From a checkpoint of a small transformer trained on Wikipedia.
Size: 12 layers, MLP 704 SwiGLU, vocabulary 2048.
Training: a variant of SOAP for these matrices, 145M tokens, 4438 steps.
Each number is 128 + 32 x the weight over the matrix's rms, rounded and kept within 0 to 255. Layers, rows and columns count from 0. Numbers have three digits each.

# layer 4 MLP down (transposed), 704x256, rms 0.132, rows 115-186, columns 64-127
167106105139140119121141126149161183164086147164241070090102131171172122117123107156157129109143137121115163109194112069179135103097138194078135172161130117089103138133123179139141166136094126
148129067136118106106100136137213068108172106114167098063162111175130135067108177065166123183159096111119158077090159137140076151126145080130131095124125147094072125106169096116094105124172190
167195117106171131126112142148141100087140228085083154124135122121138071094125124119124111130182121114173204124055085109136123136097113145072107154111130103145169117133164174112075148121157075
219106131205137140104182111128116153197168171094101169123089146166087143067128152168145161136134164110100148144148195109149169138146142140120111112156058158143092050101117130121169123121135162
098145155137153141143109106120154097013085154142121129119061128148135136126112129101127156126171131180149144117157131149127164177080165191149192116131172151105118156090143125155167089086126163
146139118119138185104118132100092082108175093085103153121099108188168113095095100083128072124117171196205116121133118086193082097120098048153114145109137137128135136099146098154138132100141125
159077146148144116118090148124130171169154144181169123094130051156135149122093078101128139123183093164131158142161131128108148105151141070112136119189151111085104180091085157116094144119127171
142131074126136099090093096139166101147117158110169195096138127138112103140050127101108086125077094113144157113153144119120108150137137144117194187149076154123155217155161171137124123080121152
137110151090113163113169138115120147143147146110099145115109149154092213101138114149147120137103094052109137149158101106152132137119141120140111105114177111136094108160143145154109154117167159
129111108164191148143152128099128100162007133141204147115096091100113100167119142140109160102115160109101085166101152162072119084170093152108198112111132133140150133106101141099087156130083077
104159103106108164068144127081102098150080150104131135096178141163094174067189112059207131131118076058135136127133108133074120088125115164082128168110161090122123138072115144146116110151127133
202111065103128077085082097152132128161174129132126161175191112075104115108163147178115145113095159166111088152063125124154122140111096178127146124094122110109183126155101147123111131120097142
109159081155178127099141119100089115111115137139122138125109086097136132163053099138102084077104144109100161107143171144174153186132128140117146102097109138123086091150131154135134116157141116
176152138153145118136150092193119125164163153134132126137158177158088084211146129133122088141149134087109116161117137112117130100083117059114140132090189119132160124139119093148158111082158141
183147133092122133183083071131113072080143143086131118138129120117176101046109166111127162158133107151081148110050074060153122135136115114139121100160067132137128115133120126187052142164142171
099098156107092085125094130112095174100137136134139122099127094144103146150101153106104090087151131100166158126129108151148092070075106161071140083081165122137111083130147163118205121083125140
124114125142108123118125177179092154124122101128160136144116086121098197129142101145141125107091180081145125168141133142206153122089140110150135130185114149109120247176116120154160169111139123
129126112111082099110151117108132131105167091172089155133082129135241130131085136151106116186123139147110100166143160117144097108147165130095123116181112203091091135069179112110108120139146146
158099192089146038141135117158110134096157081065122106097172124141094109096106117154164066160099142155150116082107089148127151127075085106052088111111074127122140139110159116138147147140172104
102170111124064111089078093133103198160151075167116137152133072114152077157137089127154109097093228112111204099154138088163069126128125121171074133106167126122110108104091132115156098097089147
115103156096119102125172146197038100160107090144112114072121104160174138141165100121168131093110095089141162102106095088116106119155134116127136094110149179068096096106136163161097111076132070
089087141132136118144158084102154171177188138154125138143149124139011098146083157106099130118085055105134134127137069125098153112129126159142125105133119155085048112186091180179115117122167112
114169112066170167162119118142085137153145104122106100069118184157112155091088097165108153167156073143177157117106126108144150131152175155122157113102074150084070122112131194156103169208163144
194096113120081121198057138132142115119195168088138146132160129117161116168181152123187115060143102110112153117164149149139195153155090111107129138138107087188075115159115111111114105121094070
177139133136150078156115100141074106129150152143104129081131144049195173154076116108111162151144107146136195146071191081099170162131149118166140149106126153093077115147148177145087165139139182
042090122107090119212110105169188073098175123164103116156132146196085141090076050081109105154083129158104127086148147092116129142107103103154122169161129163145114105122111166184103095129111167
124125112150090127131084143177136136137123145131134190091174172071083148201116108097132083180188124093084095097104115162125121115151134139111121137137202181125134146106127114136098164080153086
130143119146126102065166141175108137152137084058136082128155088182135086125132073101092161102119120180185194138149111122129092120123135096123142180111106110073172111125121089078112120079119159
115141096168179069143195080159188135085105161116121118117112149079138111131089171068115128093103130122090155153103096108082122145100092132134195163132145178101090056059164103120080078123102154
092060140107131146113148118095115193146140067125116121093114135098168164131111101106146104113127065146114117077100144116130089131074175127145074113192146149141170095110166145124103118114113141
133114098167193097121185128105194109099082137123104112145120129145202131153116149126179084148173114128131111126135087106124165190207151116117154120178134134151129121130110063135107109077098120
181144174130098168124156111104062131177110129118120098131140172151160112152216074168141089106135173120121089129087147112099149126174069045161125136090084152164132107130161113118168152092124101
143114081090070114118219092117146126112087167133114136184113148167117149167062122081204104143116137118082151153092054086144087127125096115082070113076100149134136125151158172103119120174073147
127115141103145096090144115099186143133124143047130137078126156148087232133141163198116144120207146132124142104077147130152161147094126118198092144185174132131055130109122117059137193139123146
157164112096123153140137127100136180121127147112125085118166085122125109156147153160065132146071126136119167136081183123138131129126171127104113117130091163128067218126166086087125084137137055
179130136162174126182149095163198159146086206152124135090102145060186215112200139091160133128149144090077129131159116104144086157149089089119088126119123155152103099098102137123177106172112127
145111136176097204170101185134151157133135157152173083114178122066113130091138083132114140158143149130162126127151109105143118112096131134103129155173152101091103149157085167132127153118110148
158094146100128153090145131207080116133090060173126052136075115133036126182137108117182158119126141079123113209167110120111120094121135120143101086122100124081148113190159142061188159094108070
186120125130115178125124105172129166196076064151131092124106083157093135148145067120128159142143127156144124168079137117152120143111149148155095130146133105160118156109069175157119086125152122
154131158173131118065082138153107163129103117151122191176098048151132101108124107111146141171144127135132132170091047080090160171123133114140218105116117141123152143065147157168114104143196125
113090172128118082103139083117123167179105075121146145121103097156112088149159109115151081138236114093111090154136145124059123125169157164160121097084128126136098067134066112212136188150118072
133120127134111094164130108162084114156065162142122113121163133157079106078113069088117092111110138130121152111080158167159130150132133148121133108163167118070163148073145086109155164129146194
142138154086116165106148149147033129117111128122204171095086116050186154160108149146143125152181133132163128149042140109117160154176040142130073116146198139154086114099154147113167142109138091
167123133094108080126182115141172132116124137154125133090081059095150104121104132128100203135146132158136152075093159145144113146129169169134191131102104091082082169165102130214154171123143127
127133169163091093210150138093155184144097137108156176058116161099149094113114131165127183191160054112056129177092142175172111105107130091120110151124127129119043115149115157131109107154117108
152149094083113191158163081137131058110144166106133122074077135099122034098084129143087153134150144155129124125103158153157176097152123131104123111131111152131145124097117115125149086144122163
129128136111142125148088151127102130138152135054124077142134205158133140082082135089066149092078114097116152153095144109148110121172097103112148147158109099127158177108129087141095156128142111
100080124139116159120174069099145121115124165161026148109125142093123075085155097101087149117172159131161142116065102143103154107104189158119127079168117133152157096150115172126126110198099100
192141096110164111120135102200149126098208145175106215149033100137126113120175129113135092186157162167121149221073121177117151149103158101136129143120130124072095150088148089148121129102151113
108042119129125150177178154126141102167151160172083169128129101101147129119194134079137135168148116127142144150130151151069120099105100138136198123115159129160168126161090116111143137170088126
073115147197089127133145136117138132134076060134149146034123102128146104132114150093093143147088092163155154159095106153191075129140218189050111065086146112200128154152150190129077087162121088
135096083095108122064149105087127161161122087167085120157140123079074133077137091164165068080171190137114122126179096170132169118142154126122148094145151143128146171081158130125107131127110098
133068123131140083128144115177121132159154116094130103062152162208158158093145115120161162104099127130166058113096124124087135161096132110140129169093113152161074127154087129146093119138105182
128045180107110196101099143142131088093120150186102102148148073105142084185147197153174143111131150126165151131163154128099151075145126146116104114149105094112155085150098157123092142096150150
112101158194109083160158105159210133156130147105042112119159176163122186109161177134119141156057115139120144110125069150102089136136206144179203159115127100105078152136154121086108077140143116
112134121099152097081153143145120154096108136112138161151144131133105107109149100105144104116164099094118156112125103145147151108100106166100151161083113108144106124088079107098103130141124160
083071100167123135120123144118142102155105156158089125155155138116140079157146115158149173105055080133100100123118134098121135122119126202135129163116154155116169144082117067093116133102127104
153133145140154118116190140159160124144062136190124138156174125095148176073099094145124200129145130103162123167117167167082106156062216094089064110144095152100139112109146141139169099111110142
123104115110135166147143153102130082130133149171132101130126129069054155085129112160127133191144137115124174107128082143127142123138138082091150122131192114165102143100175113149144090145145127
093099118136174115124129178172179157167150115094095128112087168162112121116149093094070084093092135192142108119152128122114132175138109137122082094130089164155155146106091087120201088120122118
099170142144149111141080124181178181119135110153134136080127158168087167186148120202148085041088158033123138101162088114149176127090146130121021109175131093105173121160161127118142158077139129
120125138140136201106203130139097184109168116115182170086170084105081080114140152149145113105083162140112175095105147144146157125122108187116212096207121076096137114110166155112153104111148103
136121147142137103157074114183152077112165126151098101146112087142138137165136131189088136105105100182147043137148141107159151177168095095050146160134133167099118122164148094116160119186146132
120171129095056078158117114124150164180085120154096103148131146169087120085086105103156121169154120124188116072169133115126136133141141128137160175105102086160093116143126128131100114129099097
192102125146086164100126148107113153131089098134096076126108180146152097191162152121139121129091123164121105152127113036123093144121134145136124126138128117159140105183128147095145136184067145
130169078141094147131198136153133137158197102113130051165130148144109101092124092128107106151119161083109133073131070071195124099135139123144052142139121123130109106123117140106181124033141095
153183145156130136133099095147163143164160135137138121094136082185131130133143120080088090147139160161155112092100151125169089137113118168097153156169103199185139148126166129103110126095133134
118099105122144155138100154171187126156076108138102078164151095066067136142097148131110149104122095141183077132041129154143175173134079162151140088134159127075133117159076197137151125121146177
143132148170156102142081172104143151157118128156164127124127100142103092160116097121106126125139162140166127094114061199152142087081122121158125126145123165066093175184153113125107161160155175
091120136123141129100118135134116160061135178139107092125081171133121161115153197120160137131128087073134108135144077113113177108133129139113099134125010078174156149068089094143106131111162143
225171144146166156117180095116115097130089151164128190157098132163120131057125097164162129108158150136164162117109146095137077102155078140151119137152113091139160165109147091157056126197135098
147157106172108146103101105157157103172166188124149155087146109115165102099187145124114085044132103146121139110159095200134147119114163084188118135132143087107127085185138127111095083147115086
# layer 4 MLP gate, 704x256, rms 0.144, rows 116-186, columns 64-127
121086075108175137175094165149146104197131112122145115085150087113215103101115186169092145150145144175152149128100102184074118114161158116113097114149133116164161195154169080150189086139128198
118118134151084109078083111125132150147117172170137096163091116049076138107171132044064108075119156118092084109099190159124160099084148152148209140119160134178113099136102102077175175153099157
174106124156129137141100064144085113129053156120106149117088132166149112085089164125135133164143076093141080075166144100148173106122179128074106094075125151138130077119144140116196137151144110
100131147138124120111152068121123148133164141183126147121070128084128146113185107114097146087151104166121113095125127144078160114089085125095144129127099138174192121128146161070168140115099070
144077128176108112146115161070110123092152180099118106145149102102163092178162079138064126136067144108143125095134115106168132131157145108154098111190188148118154071180128082095135125113144088
142108119148140143176119173112112155200127151123162087163111129136122091140063167130138150134200091169094161153124099059126091072116186161156103116106168103063129150049146091132104149117153106
102091178160174149124255131173163146097109105092238155219186124126128108138101142102091112156086144109196178163174125109109149103092145140153093184130164099172093140154094156143119076194194164
100130077095107113184139135177143135187149125112153144098156152086145133142155085106134084137093121112118139128122195137134139154125129088131124123137112084145128104134074127129113135154143150
098146113150173125126167133136126140159090148138142159087132131109101117145134093129154078157127159120139096177112186159150055144173172086132176130143098097177102115164173127149146106139129134
164151091124171152143146183101128182173156120099127072132115111150121193141110169066155099141171113115122122144082137168170113086119144112059145161121156150118120162124160088132154122148131129
114183171208114121167127068071117112150088138100071102114140156145147160157112082208142122103091127134127149106124110100171174164107117110151120098114109151119176123160120159026059168096101126
135133127113100123150094161087103136104095144097115127079134145118141144133103107095168100118116140156113106129142135152120174090117137138129119083173175111140095143150098153140145120123123141
133112131159101162143167122085054119132123205118157150195148102084118026148107066099114082087140148088162155088212149124099149120103140122133067087167141101170075139138130074155206201171092152
146151113129174119160089119128143190096161136164135126175107147131070096133119108137103139143110090145168072157134129178149141104070202119149120135124109097123115168094104161128130180136153112
106209089161189157041111160154161019083081154119102197169094127152045126115119148136109128086162141135118146095145180144089122104141103133105112175138093093143032149127140129169101102125121106
136122149162197114157115124106127149120091129148118141079106167124182169111088120148141184142075101125118134162174126111209116154165105168164112129149085148158109114147083120125187144174093164
139109041097145150125143094155096097123111155139126089070161134121067172128136119106132133088076147140109091127127169068157107084139182143175111138119157114168180092167181180126076125139084150
144154123133067122051092123133106097133075102144154089128093091130069135117128154123099149140162127126117115139191110187099164095127165167163118142091114094145178118167109091131119101119127172
127159123155132114109083130150110143108169108000137108092058099147202153139148103132104181113140106106097134161111186078141166110119197180074113172143149187134132078115129113096155138146146147
053108052134066103092125116117115138154041124134148153110193193126127064200130076147111172123176126149133137064097126120078132101127110057129235135102115119109140067100108106113157142131076099
140124114138114109095119146065125099129131112134065078106130119138149141177168097129064170094161108180166125119104194153161114169137144137100168083128103113131178203119124161074129081109172078
121102091094098106114091085136119156118108081104073124128141131105132161128129131124146162124209149123174135129157106148058120114149173149149100121123116065094125119104074175193129180111135092
114162172150181063120115164133137147155098082139125162149171132124139170144133120125134077139130107202115162111152143150080026041147123164125161103136147111105152117064099107046078113119199148
117164149110071110147160135034069125159133149087062111156163107166118133143084101206096108065123148173239156060076063095102095184172144141132148108156116108143199187070092128149178106147105083
113172040118130090152108175190138088132163142132118098127146119157089121138139093077113171076139122058053112113130122090172134135108134130156084104092146148097074156117126112169156070120128074
142098101091119168109113119114130087055196097116098138151160157123120128210141067070108083129139092124115125110098117137068160167110194137139095099081109127085107146141117119073152172134121032
091094182140120082128090124087161156119138134089150121131142074169053156171102153113158040149155194126093133079139143138094183149157179132201109100224117147165163198080080160175132160196134153
151141154125124114160133126182138093077075153092083160123150115180116096131174138107114068110121177126129122098126097110084088171155155145139123146145172184158150124162137092159085094060144078
112149070167171148126100135136094151098129153164183161114202073129109145136100111120170085076044072106159080139098116134126131129115103104155100093096105160157122115146087149165155140144109040
111157051052056129224148117166071119073094106122160078131131136103109082105165144110110135163131111145170132118179068156101151096149113135054110125162077188100144157121171104123127152166130114
132137125143111119159160154170153151093200151130143129111093109179133118133156112102098118093106153087103054108113135173192109107117156078101164140129179098122121094147080187164108139089129141
124131068124063031153058104154124128116075087132093136153134090064134212017160118139099132206131076135199099157145118163111146114150125140174099153118085155132101137143168118135174126081128127
144107096193115096143099134116083136124109136179155136161156201094167101101185073134111179125097100121168111135165106097136127118162252178130099126186113140111108116115213151144185196145124138
142142155112049115147142134152106106090146138116101110064138111097109206125129138093170186109107127146133136073101163114110082132069123094107158161118130089165064162138125151104133144187143095
151113154103103097124141139101129124147133108171141179156119096182129164149075152135110139157134081109131124136032143104139106145148109131095109145115131106173086097105190141098125143150199120
146095132143157122153060099169123135131141125117129165062046102216175124146052183168122159126147145121127155145160151125128172066110138062127121147144141151121222080166128084124131083151120118
115093145108118148171106149169139065133098137109144105147134144134132140153142085126170138073105159087088134150123166135101092160119140107151135140169122121107149103182117145122111096158094120
134151200125153118039097166127128112092110129139162099160199095104183114070113124140120138113087136128176148093109184170143096109062111087129100059064159140167145108114141141126047131185107133
122158104113095132075095078148149109196152129083117083168186113125177069121145161102133157207107130173151129124165157144127101168126067161066107122127186152128102143094156096150163187081091101
171124132129114148092142140093116149159088075137142210134122117145143142124143128130079121138082122140119056110061148171084190123113123137128131153120053075170126097103134125154132144091153132
176148142147081116123024169149139139138126144104112121129059128148098111138087148133130104058122092151061114154139129104166175140149170103119170046199136116091168133124149114079124042115172099
080140134154126146148157151123149126163133127091131124095115163103113135157186082149077132111106154180127157144101114111118150146156169110156146096167131130132107127119112141105129134120079119
134190084130093129155125215072098147126105178147122168117160164160168130079136108144102162124126087166103110103145072053091126128118107125150102145098101145163114154119132119090136149085135073
147114079151161101086145173197144149184149106139111099174077141133161202179137094207093091161102112094147159131118127115191144170142100150058114134150157159100123165154069090094158121146149127
141109091137127166112094131148082091104079114114199141123084128115217099177123068069111105116156176151150126151121124192157113164170161125098123131172138211087127051107116149112128117163138098
093067184177145121126132084128141123127128095110088128124090106147104113159159159177052094174191116074108098095114088065126122133103136126140181177135127113162149155115062126088159149069128102
108098203103197119157132105144128117131160171097118154136093073116191169115140150143086125077105217153187104168090164120160121108133213148108100121147152106107168117162139199148142149091084131
089107177127146167131118113112117188119174179134103059138191116077136058133109135120093100072140117149046056093138132164135153151105102064130102157122099112189119153091164125145104135110121106
118138158137123084132129157108230162089127110091121122143071161175148153140166117192089104153145161130188066210170120098113148146147139111120187066146123149127112100162126164094129155105128097
166114148159099111202174039115143128137050147092149141195164132103141096136119093128172171125154098124107189181137099143134163133075128134119118118103124159124116190144024059113164115125049155
148168116164102073109112143116131140107068103167110129160147151096087113132127146182121149104155133127139101125204172117123126128125118180136139182111100135112160061122082155157130150105167110
115146147142039093127104056132140196150107134094106169135100142199153094143154117105112134130121105128092129113153115135141114128127140144129150169163195129119113150131106149123121133138163130
124114173151138090178152077103149154112182135147086084127202159122141186100160117088181165130141104157194117158098137216149163097210095143160124166153146115132094125174109053141170131156118100
078141129148123149134158131151157156163126128099155144155092124142118142073162156101158124074101106110126149130109194175177187134172147131100107144089117179138132155064103155147197228115145145
120135112115080073132141212097212105157131182078180149139141117151113167158143122137103100153101109113128115174124117095119104148149097118116155152166160118138169096116128080118146160104135143
125083107166129156151141090119134125071122073166163106082156189147111117103113168048115110087196112148137155131121126159116138113114098175142137109118129148107107107178134116102190049078170121
142158109162084101172133116107110162076139093100095167144139147130115101074111073110125116170114150088113118122118131165119119100142099156118154105095204097099202143140138078119133154138122089
066099089137138099139064135079154079164073199149067168118109125127146128129128157106125109104156150152143100119096141111113146139071074143143109148090091097141151119123132059102119160127186145
126122175115154102133082168108088059128120107137109102118134121163106168112076082147170102125146090139093103095079183123146132086118161164124107104072123111130161169100140070135120148087121120
157103155103090119130153130135198114129070158137129126224096145121131059215162123068047154128157095144049127177101108145112110109159092056134081145144107182125208125134138146130119100138130166
130136093101126064115185129144145085149131154113123154094077099188142171148175098153106154130121153125132110108103188135156114191169071139165133112142139076136093089139152148104067139147096138
161198166115163107130142132118163217093115073119099118079114128095128201060151147141165126109081091077103108051143049177146145044091156068091189130107111118174187094086095157155103161083137146
124149116128138080134149131137190148128066120140096174170108123182110169075095138163145115162094155159107113128142148074120132097130177120135131104059160137144156175141088140115151088103119171
074065083202112106140120118106180115138172146159116109097132178139145145129112119105105162095175132120107166100114156079150134115196197172132130133114119153127110184111083120087132126092103044
133146123107098097176147089150134092156121154125163163122183119144091091142068110110130130153129213109157133138080119172159151138136112085113155091122113167122134146089077158119159102067145151
158129209152154106133164103177142123174100087129028126076188126167123166094157044167121160120086103167194091138121146150209094104073145126121141070201140195145118127161151083084154101160118093
087136158095151075158134154160147134138123131126150180116129124140173176113137143147160135112140132111100109145120095119164145103135108131150141148131129130146106172093120098143084126106116103
111094185133156200141158066157179088104139124105137177098168126117191076164114143088087135121114143172140141170148111123208097128115091150126124146092109110106141131159125129053163114108183115
165095157129112121137085140143131113126139139116100171106159035173112098123096100146129126119156079081185160186117144183126178145078124113174173132160164119095104182106195135081118157101114092
207150176202130135175123146147083124100137128135175112126154106139124124105080150126158128114101093138157118134091138156140156123103173104170116134142156087115135109147158050137101098184119125
158117118137126076138123138159098122151136114148106112136090214151108145129153122162100156146178134200097116182151131108095122126161126184117124158157125135106134106165188125147113158108126146
# layer 4 MLP up, 704x256, rms 0.145, rows 116-186, columns 64-127
115090107079141089156087120178137144194158136108154197151122117115031044108086101114113128126147100070147096146115125177149115216116173173095102157061161143144130136087147163114133128133141120
125191108164157161142171160114128060178114191102107133149111090136180116152130141172164105124103161114171215096151093070082066117123123110095054131125092179111119094110135135119099132060074090
137131142148100104146137092086159100131083149123112118141093171130202134096115120130131181125220142139132116104160126164213210146124163138093148144148104123124102143120155124094160125120100160
114106126163128116174123117108154105099130164169191180158194128131019136141128131148138135171117107126157117130159132120183110147131153172087200174089079118143096121086111123125088160154064138
137049139133171133134177130099132106116087132106185142135112117118095145079122142165192113145146154146177136102087180107113141142135100124075155138125162144127082151166085106146145098125066063
128135134071133121150049208068143153202083176117162171114133142130146112097127206123152132141097093142107120092078154131151130126114083124187040075143109119140094108164110130214081176158093121
161184114102202078135191134080092130095106133116142118110156157076196158179114084036059169140077118165164179157173122085113154116140115165135093147182187123129109145118155149127152148114126124
131158114117146171143104135137186118121097094107145147158104117124142131119137080147145129130154139172139157169135122157117112132168160161112121136174149171073128147091130169114113137125215086
132169173114090151106183130094128117126101145123123125059180139107128188122119112161162097153131066118136139138136147148109103189137090105142124138142086109174109090154173122125146130140136093
141135128133169098091127186144116094057090113160083110087117135131132087141186147116145142126170127084151150096114065189149062071105152068102149128108170154177150123140066133125083083155117200
095120098168099084053123059083154135178143146086112095144073133129104200179123132169132113133104106157087175129150128127129135124139113098199103106125157141142194182092135097101144134118097105
162123098125177182156143119166151106143149106155145114176102099162106129108192142169100197107120139114173112104152134108127139148184100117113107124091100098115167113163107134123116129157086090
151182028151147125139143113135101121107154151126122143149152119125105094090130227099144135172134134091098136140108125102125102164080128134138122169074139088131100086150119066142096114126100105
081120098105151155183126165115162139063136121186167074141125146148086122133172088026069088125085057163107119106149159130158129142076123081166189123135176043175102153145083148096168195119134186
155126168184125142191120122070099168112163090225164095111093070171136111098091092140115125130167110143074112158112129141146121116107166107182103029141146117089095157099181130072161130128153122
106163153142097109126083167127151119132174092054141078137146138126112173117077129162110125204166180119125128169084137144117136134087116109107158118128170115136096140117124159136115119128185143
090155160153144145155099104153178123187126183115151104171114125119079111156102112111142149118114103135159087133113175167129112143114063156123054112140107086129117151187096053125099141129178138
068068148077138124094125119128085147110166111109123151116175143134124135137174128136144103154131118146118146109146227075127084131122120135090088149145101148117082129113161176075142108089131113
086104113181194121104129142129143101109185114133126115064063151120080136191061151059123178149153136166116108192047131156106128151243067119124131105160159131151117116145160119160138146127170154
146068154138082112163204086114053141187097153120084132113149142179170095134132031138134141097073110202142170150166096100153147105150122137150067141060124136093113077208156182114166117141064130
160139098137139119152166059157111154077100148173124119202104114147140156164160118127109091088130147100155131081123133084086120118134105099120149114129171117155091118117138159076090120131141176
082110122144164135150142142169149169116150134134144136095160098146147100100126165177157124160145172068142153127187123099135082114134113068139148065142097133103112181106151135181111117091074151
148147192151166101119092176149132139134125148133112115084120139122133100138106133160124115124124110128083181167117150148128134094200154144108136096144125130085171174107053155134111130150123145
122133124128057135199179111149074144147087148150133113094203156126156181115158115137131179131158112093128160206143132166149192098119133105110176230153176104143180133174080115107151154144139174
142152157129120129119086099111164148093135116123163142129144158142113092159117149063140100143090080164091098181142158114161126149133218152150118146090104125114119103129083118136100128099158099
129149089039114077169093116090120137181106138123137154144169133166111136134119090183137172160157114149096117102109098134172118169134151150103061137145155112147119116157108052060058165089181111
113141132156165188093111066118157102075117123146135118148175086105124127110145096108023113125144115171132078167117080144144138163135127118109153168114121124088130086139107118122151068016101180
158143140103164128113131145164070159120180138139161100134099137106131144046170183136078177128114075103101156115122123143179157108114072096079104138074105117096178135131168168137172173152101167
129103197121165098172145183135168147177151150101033097145069130132167087103162131138168139218121103128098210102101146143141108092179114148149198178163126148135154186140094099164099083114125163
168118047101145133209094102085093108112083069121162131133145125130114126095126180117078139150068098181152122109172030140166157153117121148168099104078062161084149152100196131135113151150099138
172143154166112117110184048084129169189154143110086119118112133127131120154109154113131147105165128187164129091113094119134122100142176122100101095060128119181204069081145164127112111123162138
108094148091103167094061131096104146107044091158072078073131102117158125129164153154153209192085155131135089110173071181177184091081086130125128122107099171099129065018159110145141139112036141
131106144102163102150135156145083124067107127143180108117137109170103064156127084163085150136101159110106060166181092169169104115125138134158167128162110044181158105203175186140096123110117187
126126155109026151100130141149158121057091161096103167135126127106102151102187149112125152127101136137148122114115112074132116107055147101139132097148159156158129143153141134106141164177138086
144069111187113117142151136073151107128113098185150080115138148136122166096142150117154169149110120090136125177124123131146129150079087097153143123159130088153140100102108129140085095109142109
152103122168144050113160078172087091045065126085107143091114123116114162156153064177131103120082137140225165145105097105107094104089084143158142123159155208143133172124141169103148168140120134
135158103123063107098106135162086154115090066127133160157149139168118128154082171154155095120160106121143104103140116154128132100174094157125135108087137126111076091123176095128102113082148088
151147042175157111147158136154094133071150137115107157125099091156146070116108163124137152098107093106172146057128111111054167149112120144174103116128130137087116137131161134124153160149164158
128153152099173169107124100149162124095123173118082157131048170109130132153142087112121121136135158082127158026132164129122160111098123093103143131145122064141080133093079138071164156064104130
169075135144095157172136167087117144114107153131101138130147136110143167083151186122133139148153073114118110137099130102112133085140105110119140127150070148125131098145168142103136158123127107
129128081125146149138211049123131146107120147104130136141179090100121143090173141153094130130152134137096189148127116141084110103093120139082092120109152145167129144146142135214123153150118174
089143134078124124155143170162158125115119117155120149107089152097119115125132116180087151125125141187151159118105068091149176157133198097152103138130129111131132137139134130098127116111081118
132086173132157061113120075202084111089159066137071179117135131128069115100088139132123115133090147131127129151111124140156054071098136125191143071101139136087161170133153128177114101146080161
124142147142109123110098142156090107133124107128135080154179122150158140070157128170124130162093093043106182181064141099162103106147130178125142126103136113124134132040121102132129106135141148
176061049139113118141201114170156163126172172143197166143156140122177102137142128154137155162163133156136076095122137092196106172115153099077117093176149137106141133139077113118099093112115177
119151142111130152129106151143119145094186129119135140133094116102134169161130143115084123124131185114159173125185059118131129126139151096125137153134139117118158117099134112117108149079114177
124125068090156153039142152070093128119142159144073073119116139151171118163118136125074089125115093116141171170059155135089101079106123121108084158138159140159078153122143133123128108184140027
117105130112195092121131130144116085090166177160128117087171189164131097090160121080132097101141094108157140164112135120138079154096151159124148147128144131107119135148146135144116171166184128
095170155163070139177164078134131156111110089179163144144131137093130080134152159135144132169187124129116145166094096121118187136178134131169068121163107118113095157189071135145109142170171114
136131100139141134070193185092121135122127154098124080122171171138248068053129128083114127152137170119150123114162096146121109083141121173069056152195127158134123162155146176170162188144169102
113150104162155109114126078172093152144107116166124185108137147058087139124131102111158127177150127108130094117186133154138125100169153094180059065058135118182145117084106107067123091163153101
114134130135115103129117146111095218139108123114065108099098079123138155166115100187113121167131153149095161157176134120074071118138161145148112114105160118062154180158165085110191197132097126
083117083138078139206136073103170102159134166191133131150122163068196170090139101192158155155128121135187122055042153198116041126171103090124068147139125105132090153181166077162125167130140099
125077126128115111115114126138119172124157072069156090181123070122086091164191188133097100178110082060145089150144121138126152163091144099071146133129152067150110126105137176115142110140081137
153123113178176073108154126143131146051142082135129094108111069113096107155118136140109125139147131122104145124095127076172112115172168109124158125145097116147200154128110144100173150195111150
109144179133121083090190124121115121133088131089129117162129187125092137189161087218062130124121115192165115104087182144103151119069148194077078172117191128139192102152155078126090149096129179
165132079142137168119082151132139166109170114128132137128093125125126130124096074124117118147124105121080104096168072073105165130170126129146122132148143178102136111154142146099164137105138116
113153138148104151171116141156118141099145060118147123132173159143096109109147115106141157110124180122092098151187131114063142132110103151130144132115145157096165124107105136142112153130132206
135149172147148141162138141171164110115126103102115039139164156153114110074124151150142131136153129109155075167113156166153170126094132065156062068149090135160155125155082047119143128103140143
143142155112150123110137130166196142112148118141109106134177055157099156140152154139109104117089111139111087126158159121150108137140098124175143127112102140183106143146109112188132189121116124
148085141114096150107116132192107132167142150125107135139120080098099107104095098082090147107098177125092104139170071140116126126163138113108110065200109139158161108175115163138068178133071160
143112090158078163157186118092183114076133110170119152192166158201153113131125088119078139169141177127167123173141137081115183164134092142134076161172100130040130143117146106112142132134069110
175130114149115112156196111139142114115123119116077134109140109127119140139092136112125115153059094153139108078121121079130177134194134158164109059116143190154167147156146111116043095140101171
137167137129119127194082136092128126140149156161121134105134122153127123117137232214147090127123161118103127119223123091148093154155130096178124132140089118094125150110082154139080090123145140
101100136108165114131120145135099133113162154101183135156090150154158106115157126087099143152112123101155195038108147061105145151110128182165121152138154125191159111121190115134097123152132107
109118077097105127117109147086150129094113127121196104079161142150136206145111126116113156150098168126134163197103175095165160101148126151086149129115102142188087124140102100088143135156082077
153088109198131132090114096172126155142128140092131110158130112062081040150131144109122149117110181136095175104082133109126121120161082130094128161095133160101138095122127157180191079108145142
156133114088175194120123113133145093167128085156098164107117126136182090155091103169097145093097133119153158156121107122200122104133084031124091125155114077077191136130168160063132145158196097
132092131142141148155147148098114111118145129070161148142123108178137168115152119135123155085176097103143149204112148154187185154068096107126112086125163146124080159132162170097102107139128087
112072114064115093100163128132118129135147119145159139152084112167113077154129184162107098144163148179098116134157180121117113133134096116070156149157136138159139176159045147153158130040156157
135171114108106138098084045157150139094137131107150128070144118116125113125089137116128118078079145091176163093159149137100119109110116110168138143111165121124118118080154115061138136169117141